config.toml
n_layer = 21
d_model = 320
n_head = 5
n_kv_head = 5
head_dim = 64
d_mlp = 640
vocab_size = 11701
activation = "swiglu"
norm = "rmsnorm"
norm_place = "pre"
norm_eps = 1e-06
positions = "rope"
rope_base = 1000000.0
rope_fraction = 1.0
qk_norm = false
attn_scale = 0.125
bias = "none"
tie_embeddings = false
parallel_block = false
init = "uniform"
init_std_qkv = 0.0367
init_std_o = 0.0
init_std_up = 0.0367
init_std_down = 0.0
optimizer = "muon_variant"
lr = 0.011
lr_mult_down = 0.7
lr_head = 0.00534
grad_clip = 0.5
warmup_steps = 200
schedule = "wsd"
decay_fraction = 0.741
decay_shape = "linear"
final_lr_fraction = 0.05
batch_tokens = 131072
seq_len = 512
doc_mask = true
train_tokens = 998100000
steps = 7615
dataset = "wikipedia_en"
Each number is 128 + 32 x the weight over its row's rms, rounded and kept within 0 to 255. Layers, rows and columns count from 0. Numbers have three digits each. The size before them is the row's rms in percent of the matrix's.

# q: layer 13 attention query, 320x320, rms 0.0634, rows 11-63, columns 64-127
# k: layer 13 attention key, 320x320, rms 0.0641, rows 11-63, columns 64-127
# v: layer 13 attention value, 320x320, rms 0.0652, rows 0-46, columns 64-127
# o: layer 13 attention output (transposed), 320x320, rms 0.11, rows 0-46, columns 64-127
q11 120:132139127123134149127125150133125114160146118075110150128085111157140166130147130134142132143126142106144140164129082100181096161104164113092099120096121133079098113089163121144102126074118128
k11 092:160093126112097107149102102137092115197141141130157161164102107181113093154168108182161147072105094118130137190119149122131121136093167139139130108211192102145136087094182092132127080128139109
q12 112:117144255112141164152142153068161102108216114156123076079100134196060112117097124146149108136161159184142136110194198164131132131135105089156116109129116187079109086111088156114174097102151133
k12 113:090141098137110126154090114139152059180119151140138181195135076126109088139132197128185119150162167114128130150111109121048133132108128138138119160165158078116157074129149143117160125117137059
q13 128:067092088199120128193112130146103059144088084130206151145139137091128153155122124174179110123071146130101137137127182101118134138134156131136127113157091145165107071083119127113124130153137101
k13 129:113119120118152125170165130080203167119108128100114141141130122073094110059088119213158069114104075108131114147167143147130096099125168085156204144148118132111140150135190078136081093185105153
q14 133:132102110072136142147091141135121138085123146140091055132154143102093119138141100183138111144108139192149138162141123103118186087157123131137145094038128070094116184169126115115126091129128142
k14 130:187127103101139117189115094179112137133088159076105170124072131123075108090171150185120127144112133094151163152103118137119067102113132147109162147125093130118121150197135096103098111118178098
q15 132:097101101088149094117109107133161132119145087085135119039154149114106108155126100118145179136133185172164131113143108106114095146187166116073134110143087101058122131140187103119161151079129106
k15 127:105113112135189024142075130110148121128177095140116153070128102113137108144130095095127120101119108110122112204147130060154105140128167077084141108157108180141119078098158121119135173143096099
q16 130:122120153138157109141119098131147086148137139054141128184151145089101116212074136133130097132097157114188128094129093133115147124169160103134098105119139177136190127110162142119140153148108146
k16 129:114102139145125149102071141159130104109064137101141163101153161114133145190069132140194083076129116098165152136126115127116073106114150086149174082099140185089169123142119177125115105107152108
q17 136:113171118064143131131184081122180169156109121172138061112100153114175077111136153121148087160084100117130185072122142123100089155082146088109083146106135126136062125134121128149097143078188116
k17 134:092083124103164150068183166115193143153139106114113147196189122167124122116132101072130127154168142101162183129147164122126115136110113140023116092127125155174069104204169165136123189106156080
q18 139:115139116121091139130142122150136148048130122105135087185196146143153125149136159109115098147156089172119118137167121100099125153135119141112042145218121124114142135079163159124119122150164105
k18 137:091147117154099090137194137122170164163127081129083159154141141123115153122122121131072159169103118159106174129206119150091117126103181063060113160201145163168077141146143114113094076154122091
q19 140:162116140097124138151102138141129104119107170117158144149133177100173137075146130116180096163119129097079081105041095143109090148081123127128207103161149100114195121100116148166088158073107125
k19 133:144180151165128174148093155169093140146083118128121183087134148106107123150168141099143135203162113100137086100107190060098152081112163095145165097111125172131048051086107086128153086140076132
q20 135:152132156106100107133133134133137065153157150170134109070094203122115124148167144111151117159091151100078130067136111106125117109113088142115134089084131078176205114110092119151108171112099111
k20 132:112150153121092169091157139118108107138073133159165202112130120118115063142161189116135090137122143076153159130137152149141066130085089156079136157175095060183162126136097138138130095124121106
q21 135:139141121165110118126150124124074115166141143139134107157090085149158113143175109095156165102101134121132207156151126164165095143181072137172155154100105117076172178159143130157154190148169157
k21 130:133118133167216132138120105090131139131085157152102099164120093161105174155137127093094124104190137097139138116139103152133149174074138170105140157141085149091197124148092139142130223092142123
q22 130:122138111138123133123140211093114163150131168178107108118172140110171158130189081110053131163157119134154149157113084134146186135113156065133092156182083099121138170091121091172117168133133101
k22 128:106151120161087101094058175131130102081086167147111138107111152106069130116171085076140177170197142097102153115125133126093116125117181102110109164118088124090138212138168081137158105125161107
q23 131:103170098152117099145154128105161156111038121113135062112184126165102162118042124128092105099144086173144128145101124173117122119095097180148117090135172110112103122146063111119209067134138102
k23 130:152194116113139066136144194165175135130119121129131111143102128126108142076116143109123133082160136136126170200166138141207139104085160162151097102154064142153026181139146087096134087048136083
q24 137:139067117101172148130154151145144100070111184113098177148146145170123159143111105135039114136133154154105100096215156127116109133103180118179156066085085125161087139107189109055120176173102156
k24 137:105086157108144167091187095097096122110107138095078139175123070178137137095171126157184135108131077191082085138173142168110127123125070158175110154167067135101137176113139051124149208192133100
q25 141:067137169144104124171143098099133142147105126093070175115119122121163110093115141179090128166125119093162123100136128091125115157164151100107155119098150130138141141104150097156098155076094118
k25 136:108165091190148119142100133139169160137126162109150108150094123127205105073162075127094110120137118081119104107145115141091139117119181074158168186164095103133116209136130166117080096190120145
q26 135:086125178132124122139203136077120157109122087136084128122105126120139153159115176192106148055151202121145151128081138121158125151097082143132136106144102150109122152186108124043109166179166078
k26 130:152125143116124068137182108138100149131109173142116075128122180136142085200146168126099178093123138141148129119132057106114082131115083079129179119140073159123085173173119128156147185127111050
q27 135:129138132135143136135113076119115143150104118050125148110132056136135132138156091082129104086168125135110170148124137111152154129150111134182139171134124123136099108153208126141134079109127139
k27 132:068130109146159105141117102129096154188102119124155141124059128123201076149083109062122097080097114132143105128164138088155142122155127190223117108022137159113102123136123143111128129118107147
q28 132:129147136165135134071105171086115157081151104093092055133150120155154101165185090140137050134101121165096115067135129147086153093053089083109110084128181183125145106118127124045125140171137049
k28 131:091220094137105160119115173133146117011175132135141076102114086131137110134117111174167019136150081175130116114105122159137144109101176168125127127120087118088152107106186156119183040168131103
q29 133:152096125141144129160129129067143150191124165113116052159157132097120050092115114126156148139096086129117153172165099143101114141134077157100161137168091120133136151115152123201129118117096138
k29 129:126092142146140161126161150011108184130077162122164042174144115095167174108092088094172183083095094116148109111089129134103186126122115131122111080147219113145110082162137127204144134156088109
q30 139:125158147152110107099146187195158112129180081144155123127125129155126174139115118115119137125166151155127091111141111084136156061138153123133153133083139139104097120053123136086127124154176148
k30 135:047123202086130096114158117159116160109113114148209090149106132152081121151097126153112152112146116138105184111156095110147184107131106190112104089153150144086063087125159132073120104141154114
q31 136:164127158160135102186139099178119084176126181148072138044198168195139061145117108131143145113104093088160163131137115187155141136065086113124136057137101073095185146180189118102159146167141143
k31 129:143122158106129101154142122202077151141130061102099163156116164130114156120103095153196159112108112161192113140134124106124145134117114081172079045161104165155208126118099140132118132135155142
q32 055:073129062109126124152063101122184121110153150210142083163137123079132095149146101181110167076187157101112067167113123202137135137148145156113122179133114096217041072103133105152046127116177123
k32 052:168109165142127178129129092136081103118164112142091111086084106189186164102045169125138043145089137130148096129081119139141089102117115088117131110151097133119089137204149166111165146106140141
q33 060:187121152174132154136121192114071114109156130088141066084121167094146142109135168130119138146088127130148179157165110141149082134172078153088113101118086140141229119205119133080174134132181117
k33 058:146163120137098085111159108172150127109110100082173179121096125144142104146141116127141134133199099121139062133091152149122205094160130128067135139168081147110084127123144108128098114114124135
q34 062:180127099108136078110115185171167118098174116135132119166115139111100086095138104175111122159133117119104126185097117118126114156127146114102203092093101167161004092129126176134099158074135130
k34 061:204149165183183113137157113142054155119102161086118138154147103136143143111102150126155140091134111101147105131199111109133136131092119172138106172153169159091161130176119102138145093141143085
q35 066:131119130141139125131126121098110152187112143094148188142089151137127129096135137170118163123083176176155110147093139106122157092177133071130104143052172121153153115103082162093147108143166112
k35 064:108110140136087115125147144088082094062105146117080087074174085120154104219132191088117130137107119145112150073141111100159098076124073162136140119138099130148159122132130142063140103134105163
q36 064:135184071107093149092110122149114093105148157087168130104116148123171127091089143186097139123163073071129096156120109133146156150121123105085157084143101181088119111123128143097115159136091120
k36 066:122084170117144147138099099076135163122149113111091151115113124097129089134112128123133107074117131146115169065153123139155114121114095159154160137097138124144133112106124144162137152133140130
q37 068:123124151129173145164191141139110151096145106120161067086109140148202135154096119128099100124116125080147060095123109143090179151172110121108073145169085201128144135166144115131136113174079186
k37 065:150126130133138096157122080043091102182053139128150120086170138078116100140150058129167116087154065115082123125108108104168122117053082133087144124115106126112123118130146077171111139110164124
q38 063:141144158092096130052094165131189145119157128108104195095142207130109153129124161172138143153136083189099182149081124145093204154114114077128165148116123169106105110069129100154118138133207117
k38 070:088115199132163129073116087173182131137133155109144138167137122153099118152101144138130148104069088140166127110145148173153131076141177116161114101204135129170182111191136125108112137148188139
q39 069:113119122129113183140155111093134071128090062160164112097102125127218082157074078120053071119161105123132074117151144147125139104145105128102105090141111111185127129118143117145093127149090158
k39 067:151144137110128113127126133104098195088108135109139107125159151037098156130161054114107151108125096162116141105114124092138117135081081152103153175089092167114182139067121062133159113167121125
q40 069:090143127124143099118140124142149151140116132112091084116106215082161179109150130092165121120074101135126145119167150153144162073115111141092076083176097152174218145099125106152156136159160120
k40 070:093161123157082078170121163164112081130123201140178134127151167125122139129127116154140102115103154069168126163144159094117074094138167048127126123127124112085147116168139110127111121077098118
q41 095:109109104146169097123154109077098137070141103135158130091141167123123150155072129104138072101163075136124080090158158141076160103190159092156101106150079111148138177150158124121103127159122165
k41 089:117135171079113136180118152116148133102116152087102139096153153075159145127150164149130084093163150121089144099162060190135150078118081150115038102105118092152157141188101071162126103098144120
q42 096:070127106155182109124195083083124088137147079147159134090167141101140140129050116105131099113123123108179124117140166128111176071170110134173122129103039117094103168121115077097112100169105161
k42 093:103149139096098112142179205026137181131125153106128092143150137150148129152113071158098143091082121153110115075110147140058112102138098154161121118125130112138210110092141159082107115182106152
q43 086:128142142136092155105132162080111060078164088135137144122137186107116114125048117075119094113107166121109165052162122098166113044172138121103134136045106149154099161152115187153132151110172136
k43 113:162150111124143139093142148132109120133139083097094167045069070118115157083151092128135163150152134161168112103121119114134132134106111107144120126097112128085083183120146170160152130120124143
q44 114:150123127133139160080133115147109120109119064170129052080122140157152149136080118102080045123082132129164165171101134067137098159109148105100119097119074130075109116141084127145147087134094178
k44 119:064160153157123117113129158043150124093157070097124115132150123123084138137098105110133093179140134139132127151145132145065125070129128148173164116112113144127140154131092189145096121157171160
q45 125:136119154149109111153118156132103188164162115090120100111154179141149140155138170101131149148146162123123086092150154109133110134143128123109130119166114133155134089137141196153150175138153120
k45 123:123136203143088126156174143134108172091139092092123184077120135102175116123104106132113137067181116107091111140117107170084117113105110098113216143137110121103169071133144163109173146100050162
q46 135:148134162161145154152153115122179051026080153139146117131117130124185091128109126158176165136147126078210108135116117131129097101153143134123106125138119055129100103133159160085112097117163119
k46 125:095143151135133163133155137100171150124133134118119087125092139093094077114189132127179222160132150117145117072144125075209134092193108134142143148199087073141065143112141149224076129103122118
q47 126:151127106124105092135108144086124188133134141074057130126157123119139116170084151130171115073096159110108103156121182115131114110199157141158063123090128092146163218151120114161150143175136162
k47 124:118164122138103095126066149154183181141144094104067121132109121142117155184169128110199172125102108157182150180178151066164139119162101105152023119115077116128138157161105114089212131124068170
q48 127:123157155162156165124164189131131145156156134121155118128085134061150144064067170043100096104111122104189102100108087146156098105066178112125113137083186102176098138166061109132121139132190105
k48 135:097149098094133135091136188140150163193180082076194079111117120145123144119116168099119118141105106151142104102090122084113177082114146180113115119088132150134137151079115144162148164152135115
q49 140:119168140152155118171107088151122159117097101098130168109132138162159125107131075128138101150105124083170126148097158151077124126163152122104176120107097120132101140123154139140225116126103174
k49 133:055189121119174145143206129109122156093062124079144195109140075140131117130133119120190076139146153087100107126136156172160127177172150145173080083124117100091084113105119163171101116190154089
q50 129:105081092098170138139139102223141083095162111098148143147115141183159094126164123088172125098140091169129118080098091173123122136143151148131157134079141147110078131106123136170131119164127089
k50 125:166107160053129163103155157148100189084154148076131115101110167171115146116222103080133116107110126110080086141134134131087138128156144093150110061102149167122086078129122071184142165115106073
q51 136:101141141105110143068150144100120149154074063075183118119150107132134088095156120127090113160147130160145115074158118029104123136115110063121117097088085140128181156124146126136158131121130165
k51 133:064125123123130171131092096101089112176145140073214146143132055138117110141152131061097166124128106155119108133164118078130106093075139095128140086072088098067147156144186144127103096121112123
q52 140:074183177163140165159089106134160122119147144154161057175145091101127086174143129166161122120148145142140041116114142150144095183104134076137142119126123138131127071150168123124184167136159179
k52 135:118164069122175163107135113199145149165144152091090091140135162158210117184111108146128092089145100144136097134121154150162160139112078111099092175186133076165155111122109095171100131184143143
q53 138:055117167098190096132205167111103050081115136136146163179182130139115200181098144167136131065095084097115100110141111079120138128140153152130131077134141034118134176122122158132163188148073145
k53 133:078112108168157071131144170131114091153121136098165137141184140144120155175153138188109189098132066094074123155118085142132100182153152135124118125189132130171065159131125125102113116115138155
q54 131:131159085110052118162162103083090213091130172139114142154085189167097157069150077197122114126218137104185121151149153107156122128120157125135171191105145156174115135136088123115120153197141157
k54 130:119133090121092071134113141119159157134166115157107132112116152136130049079143121141141129193188164088109131133132095154158184147074131063125100103129107162147132102160088142129065116113097160
q55 135:142110118178080110137116095064123106125125169142106142077162172141137125175135097101113163123118102160079099094118136106134112142135082111103107124116190135038067103161176131087133100191128125
k55 128:168071136113091118142123116087096167086116138172077129109106106135099163181109128155097088157128061113113094083156170126136110129120063134131080121123173143106186136140129104114116042107158106
q56 136:117103139102123090082107058193103139152065155127155074134178125160090170133138133086132116134165181087049143115169090078121103134134107107081145128195089117191071127078112103140165172106095147
k56 131:100132125126115156079131073094108100135069126120115132093106164136145173126096104122152156138157159102106149103198071107146206132111148087114145119192124065137081131117093087101105089132103126
q57 138:116126145160133131081102131107188083123110085137095112136088123153141180138094129072147127163154099061098114118106215154173133098077166160161098095106092139183119207074139141193147140088168097
k57 134:104120055111118163113051139141143134137086108103129156152154145197153182114139122084109164185145074090121183097145160093146107139139111147196129069095139124124129085153084112134121117165168126
q58 136:102179125154151106122136148110140168123131088164052169142210078132091163174111170114129176130146171142122134141148154119121084165134125152113139138153133109165176121187111143110125126138126164
k58 131:142180122151094108063094158083096157174131139155070082098133093136085157199122109176142120120140157054121186116131112099103136183104158190103160131134124130154093147149161145133146184151106166
q59 140:067131105147123101167135119131135112146119153104105218179113120124117171075144078138154136115134075154162070129113114096078084107129085087105156152160150147092154165160235118136098107150083146
k59 136:131143061135127120120143134109069071158109108100125059112096079099083122107075108142180134113164085162133096068127118199124111119166088091100147143109140101184127101133160057123176113124156144
q60 132:161174106169152128109165156100171131176152150138113166118162163164132165106125113173125103150150059138148123139105145168100190029171111144105095056214096151227145099122154139142191115104090111
k60 129:144154096142147145097167105138107156141152148135070162101103090177193149094105134158093078171179085088199154065129164087126123096127052115100112081106128099107123115124165115086117110120126119
q61 139:112091124112133069103106149173132115140114106185102169144118075087145104104136159113142099150092169118091132133130151217150085090114086102150137119157153083135108103166093117151124112171155109
k61 135:130104091128121079101088135128152103093137107121128150120131132170139172074175089158087151101090134219120120168081101093206146108147105085124115107166180101126105154155085150146119111185107104
q62 137:191102082175122110124126109141126141150165143112147130144097132088097139145092181141162093141071105108161064086133150171171173129107116121182156119110095093116081095162105125065087117104111132
k62 130:131121125156113117110073127101104163156114078103168145094064102083122115191163135151085086120119141092132087117125151088187146174114105094122121153135116081069065121125075176090151128189136169
q63 134:220110107143170138123122153110101154157084173136166109124123146098076155116143136105138129156138126173088120118119108140114125120124172133062092105107228107123154107142133171136165135090133120
k63 129:148112152106138096187089173129122116157108175149132062107090113150092115090152107105155115135102159175128150094109113161098163103127146132052102137162130092112078078114149181112174121123091129
v0 107:113165097133109108139134103122158052151093111147121119119134115140081124111093120101133184199107104130087128108061043181092120132153145115118171180135118110110159157140151102090105110132112139
o0 104:163135144126106087078106134118102132120154130133198190110121104153153103137150095132147130094152105096174118083148144124155119153094124168096089093127117138156102071128114123137168134160174155
v1 108:101108196080122157139097079121135047128211124148136122166147103138157167128142131122201163153117169113132107065149164075099151129105172134158181116169116136152116117103108109136084067063177127
o1 107:174155093184097153105080157158107138121160129075144118112071119128095141128134117118147155138143077161094148133104085100122118124124112131104120127078098126158133158126142198081155181155055143
v2 111:124174190091178091081129079136094109088127149134093116163177130113091103097121165175121148208172146094135108130137119139141133160113095116202109097122135086131146163101207158133200122146151087
o2 107:201125117189107074121144159109147146092133119106147073118098096176174159160152111083106105105119124152157119198120118130130144061127171128117125166120128175117190123124086128139152103080108112
v3 105:112189167120113105116159183167173099133079182166154103094121108110120129111110111140133178148131144164146133081158141149129181112103143086119162158183115093085128131127126180153126095091144109
o3 102:137097124116155208182116105123068119100171075118114179123108151078126119130118078091138120085159110052122167136111090106117070110126119156105108119093135100169121078123091142106175128118092096
v4 107:100120148189125130134139080115138116127141098154161125112148115132096151091176121151106151064142134145169164092101183087094126142133135116137160110131162209207127104221144102129151066150140113
o4 104:101086135123105101101114129090079140143185102067133183165118125152122072100094111113155160185110131117112117162146085126160093162128157116171109160111130163099088157114046105121142148163119101
v5 102:161135156108144169119110113085181101145119122142171111133125163126105171126100141087125102060154036175176158112080114108189059123117125111150102115129166120117091158156084131169133083154096079
o5 101:127119144090109081107112141087128166100089133096107128103143069094066091079158141132166134147120145108088086115173170105108081151105185140141137078152170121148158126144136173130142127051148148
v6 107:120116045181109088127138100107157083091111144144075149148148139153119161130119171124094111143165196151155122089130086091160106111130183165160113106123171070074144118142145127125117064129095143
o6 104:129079166074106157090076106116099120142134154188136149110105124081126148116146107147133107125132093098113141131122109163161171160144061111144146142120053171160081116110139117135154156090160119
v7 105:108129082142158111087125110170063097101159150112166171181122115128150095118135082079159157075115139087099139108117089097147172163098083156149131121201129117105123117146108153098119155139113160
o7 103:172168113126098092149141133089157094155102108090068102132158091139124140168131130141100128193145128167130077143136145168030092106134109130117097143111157143188076121168153105122141138112131068
v8 107:138148150079177101138103117146143152097162142154113093076119157193128146119133108118091146125107150143023135132135182052068152153120143152148063080146129134086107189147120147140146102160139146
o8 104:096131107145102174137110165196101168173048129144109165216186155093137170137141192133124141144149102148157104138110112134162179103141104141127179165089117159144125060151204135170147106118097098
v9 109:139110163132092130066151107164174112141093121150115150117118102165087139131200192073123126151154111152136075087097127124125181145087127128115118087122142151150087111105090163056105089180117085
o9 108:101167081064168125173141109175121150065115125107102129091098157051079119123098115102145129146091109107114099125096154090054084072117078136165138123185123123167092144127104115123155180137104109
v10 110:117110139098104134099163092113138148163113143100131128095109186135125132098148099123131121121087165114108143135067108098097175163179102115119117147153063109128056122160135182073129160114121143
o10 108:134161146169160103156080180128101141151109096122142108158143097118146141147186142132105116107163099097107167086152129139092147142078171151093112142128180197082153126164062068152112103096124108
v11 111:142084132120124112135126138141098152095138145133153097164111135175160105138174181155152127129160151132175137108128152141115123149185148106121176087138120132115171132110153126143107177109103139
o11 108:136134087172141128110107109145100097172113107069143111119137133099162178082080103124126148112146106166123153137136114146079112070124123156141092197155102062099168146152087188152167087105148084
v12 105:146131138100119139176109124116167132164147091124098171173200124180126151119177163214114114138097110159154063121117104098164150115154071160116112184154100142160134131060117106171177166093144140
o12 103:170140123195151142101133161149140153080104199149143114137094129125108109100101116099161079138104112147070141114136147160145135088146156212088152095137139103182158157214116099126144070171142141
v13 111:146158126176141139159100185127122176145148127092113192106069128150067075082086233087115141151108116083092113079146099127164152147134136129084092124141127109117125166123178071111129109131104129
o13 112:074094151073208127069143080062131103134112162108161128134148109089140122101148075112100130110148182107139131160086175086094150164083138132146139111133138178156175034123080113114093156124126121
v14 108:200128137090066098118089153129176103143110142100117098079158150032138129120142089083109122120155118137138114071098125084102095159169144096162118180153099187094117142142058116088132161143122117
o14 107:136136082097198109100068138073086132082107175116127115179071133143141098097090080193126152102144142107124097130128114087163195150127122137096081144131177128188051137126141104153154110120150193
v15 107:139093135151138129056101107117134108129183087124174129103122116131106095068172142153110075163043166092127130169073051141114108125135148129175073161114100161160151097127102141151069101112149091
o15 103:147221141174146128160169145101122098130106118128103094145153110143156120125075119096117159149112111087129144077174182083119110158139154140099137137106188121104122133126155180098116156123142114
v16 108:172132174155136081149128125193172147105057114140141031105160167154189088121115152151134124111139138094190080152191127106149142112142121201135133133091160149158131174166111180106144089173109106
o16 109:129162095164124201151171096146089133093179125152124123084078106170110138129106118119129154129118080134098123091048089094158123129098114123108080115125088086105200109130159062189114138119158154
v17 108:061138115143079156181131116132114137063171149116105127138152144125097132146134185103107135063110147094111111120153136122104153078141130157132101141148114139129119155156198087162129155148116088
o17 105:177135069098182089087150100120134136195096108155128148143116151109202137116108100124106070145139100098138131166119102125159196172161139140103185118144142103078125129103118157121179111117102121
v18 111:172151110096114176119088115099090182173152137041127194122183134067122079146090124123124158132154081191175123132115150154089155105216108140120122172190138100131150100095123145107076124123166101
o18 109:113152114140192148154205115172146109088129105195131059134131089165149174111210091143110155152118140127108163109173106115076100154134161126171101093048169165086096118163155093127139072104073116
v19 106:168095058174126088137148141107137080176138107171069097108137109120140105151124145092172095130134152152138162132135136116093172125113105062117115178124114148135177143188095134114111123172120143
o19 105:098156166092138134107124135133091206121136143130153138164068197210135092132176087146119149110133100169121074117117105150110062178122175172147153109139131136120120147169122129154144148107183083
v20 108:126176113119105097113175107184193143107105114131185177119135104132164196174174121097151187135130111140094089137115075154135148156117127146163110134176158115106144128179112130097169136093144132
o20 102:091145064158163165133081118087113132147105142143085161167141103113098097131142147101122117112130125112208141106112121096071111100181110130121153138101121141121107129095132103159106104166135092
v21 110:145088121160220131100178147155091166094116146176169158103128150115094102133155123057138087194173152180114094216134066103127183132115086166135095111117140116149120120146154118123120154143152101
o21 109:141149120164072141133115143178125116206116070141141092211099095134113204151149145210095141074118145124127135102122181108144122082117117094094130123212155107142127132076081070180132140134123138
v22 108:155187140109207109145100157128114101165129093126133060128088134159106075128182132177139122090176135165127149109115111162134122036136127138160165189146094148113129162076131108083194084110159087
o22 109:137099193186128202092196128122134143066135181093147157127139116110118158168064143118119146159092120104130105151172152070166144181080115118165124129088123175108166116170180155137142106142075161
v23 110:127095136076121143137116164151148043050143103159112163154094084129128115133058115145054141091113134088205185152129163132126195105113108063158166130117127121083176102074119148100066085119114120
o23 111:097137140113151125103131120079089158127150114148131079155163154159114150131212171075143087130115109137123126072118125114133091177106125111093137181125147119150089145144098177206140064145124117
v24 108:137131131055153092126053153140071063201122087119136153161088171166178143116178107168178122102112146164136132116131134103137093169155153114096195106151052063172125106122168089112168125145089155
o24 105:093147154179137115128183105138146221105128154182182111137125113121142126135069055131131134149116106116123133137146112131106129075067127131147125163155150217115136169146158105150099122106192132
v25 108:103134127135077167141117184105133095152172148182145152100179145110152169088120107133142145097160104156150104066121105105086070196121098078134142104162122183139168163060121094091165140123096093
o25 105:179107124118160104129075105114171139057105114088140172127113145114146092158130164101116143170133130158157129138157104144180096089116123125189092117139130140113138131083118174159151161085095169
v26 107:100139056107128119163147120103106077141151159068108067178142105150071100108166085123127103173160161092120112208181085087108170130144120115060126125159173153121124155112084149141119057127117110
o26 104:107106172111082083068119142135146183084116157169131149125114151126151109094117121143170105128145093159111188082055168153132136185113150132186128146114111119136150123207091149106138134161144152
v27 106:144117172160129120117131186119110127082087112180123170165143151135141122113125161052120134183097113152167114135138152150119172124105126120078111181151132139106137150097149148123052144207100133
o27 103:152169094126148112127159142111167131156157143133129143068171097064156089120151106150123200110147147074088080143110074149171134138151111124112063100158144175137086111124136146095140117037130129
v28 107:120129121043081117110118088092156099116096136128095138121207114089098147149127154152149161130149119076151140105101177106104085129082167156140152161105162116084166141119127148107168143087091151
o28 106:079159122161151080111095150106138148174167086139178029175053162123142098092149172120119092089128105109143124146184076130068151101147114124121093105077137111131090091182153138153091214172144129
v29 105:149108163170141089116176153192094110156103138101118132128125140126183148115113080136120130097156161184153123114116100067116149154154136111142147209163180143157175163092125156122137095126067125
o29 106:166114126137145155132129131077153104111106134123164181105150114125078120153162115113091156101097109077154134150087168157119109113132101108121139023089064088121135132102087124120149109146155121
v30 103:052097192135180147138128089138146159164117139186103104153092186177100139086150080118102135101162166108124116117084142129141115136093110156164088152165103165120080130111136129111106164167177124
o30 102:138141151097041146090116163151138171126110117114142106102135095084120128169141165091130102177119126176162186121096100122138149157128126099090182115142151122145184173109224129151100135109068082
v31 109:099129124052183096132182107137128160119119178145130147191115171115088157166118083121079103065172072124142097155143153138091149110135082110147103184089140116124146103120175196148074144102144146
o31 104:119149116138120131125052118101163109115077111126118118113148132138168175150149187179148099146087176150107096100128067136091148143090126145138064133111132120115080125155131086172134106168138103
v32 111:145104126108119175108126105051140126158118157087137112141188134104154106157172133129109086146127098115166187176133132132160138133082141121114139138167140160134109128101103120138157128103117132
o32 107:133123115176174159107113139180063104159127103153103121129109079085115147150082112083097105171088135093058105078090122092185127137129159091136143073090112082100129143166149146121144114104179093
v33 108:145092149120053117129109072152157129180157145169103087154088120133147109146102126090070159127095131105072175148184097184128137167127139145131173109129140152145141129149146172131172117205194084
o33 105:104149120106165179097134094109116074066058148097125115166137102144081118123144116128154133109161099139108106038116175090122089092134171136141100171107167109102137121146130141146073130131077119
v34 109:130112114075102072069105135144085077103134100078106133094165163154112084126102106137126161120085151101104146133061106125163069085019133107135126099131135122155114095088115102071116117157108134
o34 109:103094138143178143155132137122103192189117131118124149155113135128121126114126160140159108090119073137090120143147126133094120122147231145108172180135161109106183128139131150134139149139170131
v35 106:060121051060168148073098200139137149146125101153086128164152155136140131095150116141099167110088144070121107134088174135104049165084139182111142124123207174100162169096142137118148127096100163
o35 106:194092187139088152133239033099139141115134165126132153098140145154173095137148134135143062171099178194129121105127066105112133089139106095090108125107120117090132145150117209147098122162120067
v36 104:132155089163115171100148119139137091095039151059129119109164164194156125132138168155145105136090121144114104110116157136030145155110135129140091106137102149128061124194149109069083131130174170
o36 102:116126164146139127147129143131176147142139135133161115135104146061108122089101081111148140141132109098076197149193150137133139122168107120073146125110111123167133154068126114149154109117107131
v37 107:150135101138105102102136107102143114164111022194185102110133162155100117133204199124137144075119095163127167152114121092131170150142131134154146164150158082084150088110142061086107150159186179
o37 106:085156184126066126180139121090064105106153188107070123201145104108110173086100063102143120187156148090129117092068159135142061087117186088127152148166100165127063152177076169150107171109132130
v38 103:131102091131097143123176159134154118154159083134170166153155108080197146148170110088127105142163096093124168163167148129113145086129124162113174104079144152111081105230150183140157138108161127
o38 101:127113089119123116145085072139121136090102171160122151161137108122105142083141140121111118115168104165132098114130156099077155185124125094092112051133123086120123172124139101112123108155081137
v39 102:069111149146157116151066131132132057090104127118119143152118157111087114103149050146107084128134174147114133128078160120083132144102160148090113124092219054128153097094121113019099114134192136
o39 099:180116131085122166094177078070141117176173138135123069113167133120176110112099155124131165075091106122182211133165088120135124146169132127103128084124097127144065148146071142175095160142111137
v40 106:127107123102065171148149067075070129131075126105132084117179096172154115084141147126124143104161113136153115177079087153149120152167121144070140143220148158096150097177160118106080071085094081
o40 106:118116182165158107194146143189161096179169159098119155141085115147108150168119078168230093164130130141105120123131155103125118118148094074143101131070081083123135137140119128153148200142165162
v41 110:110185100142127163106116148134074119097159135117162121107157168073214185122198122099176207154118168153144148135135130093168153096144147145130099110162148092161083093111126118143108113115153155
o41 107:104046134074100148134145169115177106144135150126121089147111130117119097135067111167076107126130115100094101099173070175150140173135131161142106147128086112194174101138114148091154137114128101
v42 103:106188112112153074166139100158147160145159066093142130230170115082121102085136123131154121107134120128131113071114159116182133136149091122151120113133130182149139082120129185098137174137066141
o42 102:171105148111133179065148126153169070110134161115137131125105168157118180113120094142120161140102117164131097198123138148074116172093106113092160101125123086107097103083103096133116120139180125
v43 105:133173121131085162115175058131150151100120107125163195111111143162190097097155097182073102179180158195162138156147162162134141087171146145165150139165128116099157142086148117073088167148143135
o43 104:157102087101148080190122153127133167145112182146095170163119174117123163118157165121169100095057106099112151111149090116080140180119113100125128122053126159126115135177080189180104123158122122
v44 106:104139130108123110182156160188161159118080209172186079112142097100122108124120100140154097122156127132154148141152104084155100129151146127117101111097071135077129100141154124117132193130092160
o44 105:139114108098177186120104099084101090168137083137133131093188123084125155106161132159110178135077133114136146158086130155131087105127081195150135097084157152144125124092099129102099124221123121
v45 108:168118113096104117117136154100104145143100157145108226120146131123164109141102062124123150164111184101132170146163106106170138101201121128153158127137096132163092144108150135108200113185197131
o45 109:143155111151119149141158050088105081144167108118122129133100105152134168132160144120116089145096085133139133158163156110188112137108137176139104091158116154105190095171169159094092123105136118
v46 111:131096082110143097217113115160121091153125112098118157091181107200165125130114118116089143123165189089163138167067163086128158142127117142170108122141091163117142095120146134152131054167135170
o46 113:139205167159081130053121130145083151046135120164138137155081119114112175132158122139148160138070148140143105108184141121102105122164138148099196161155098102108104171129100096102085178122122180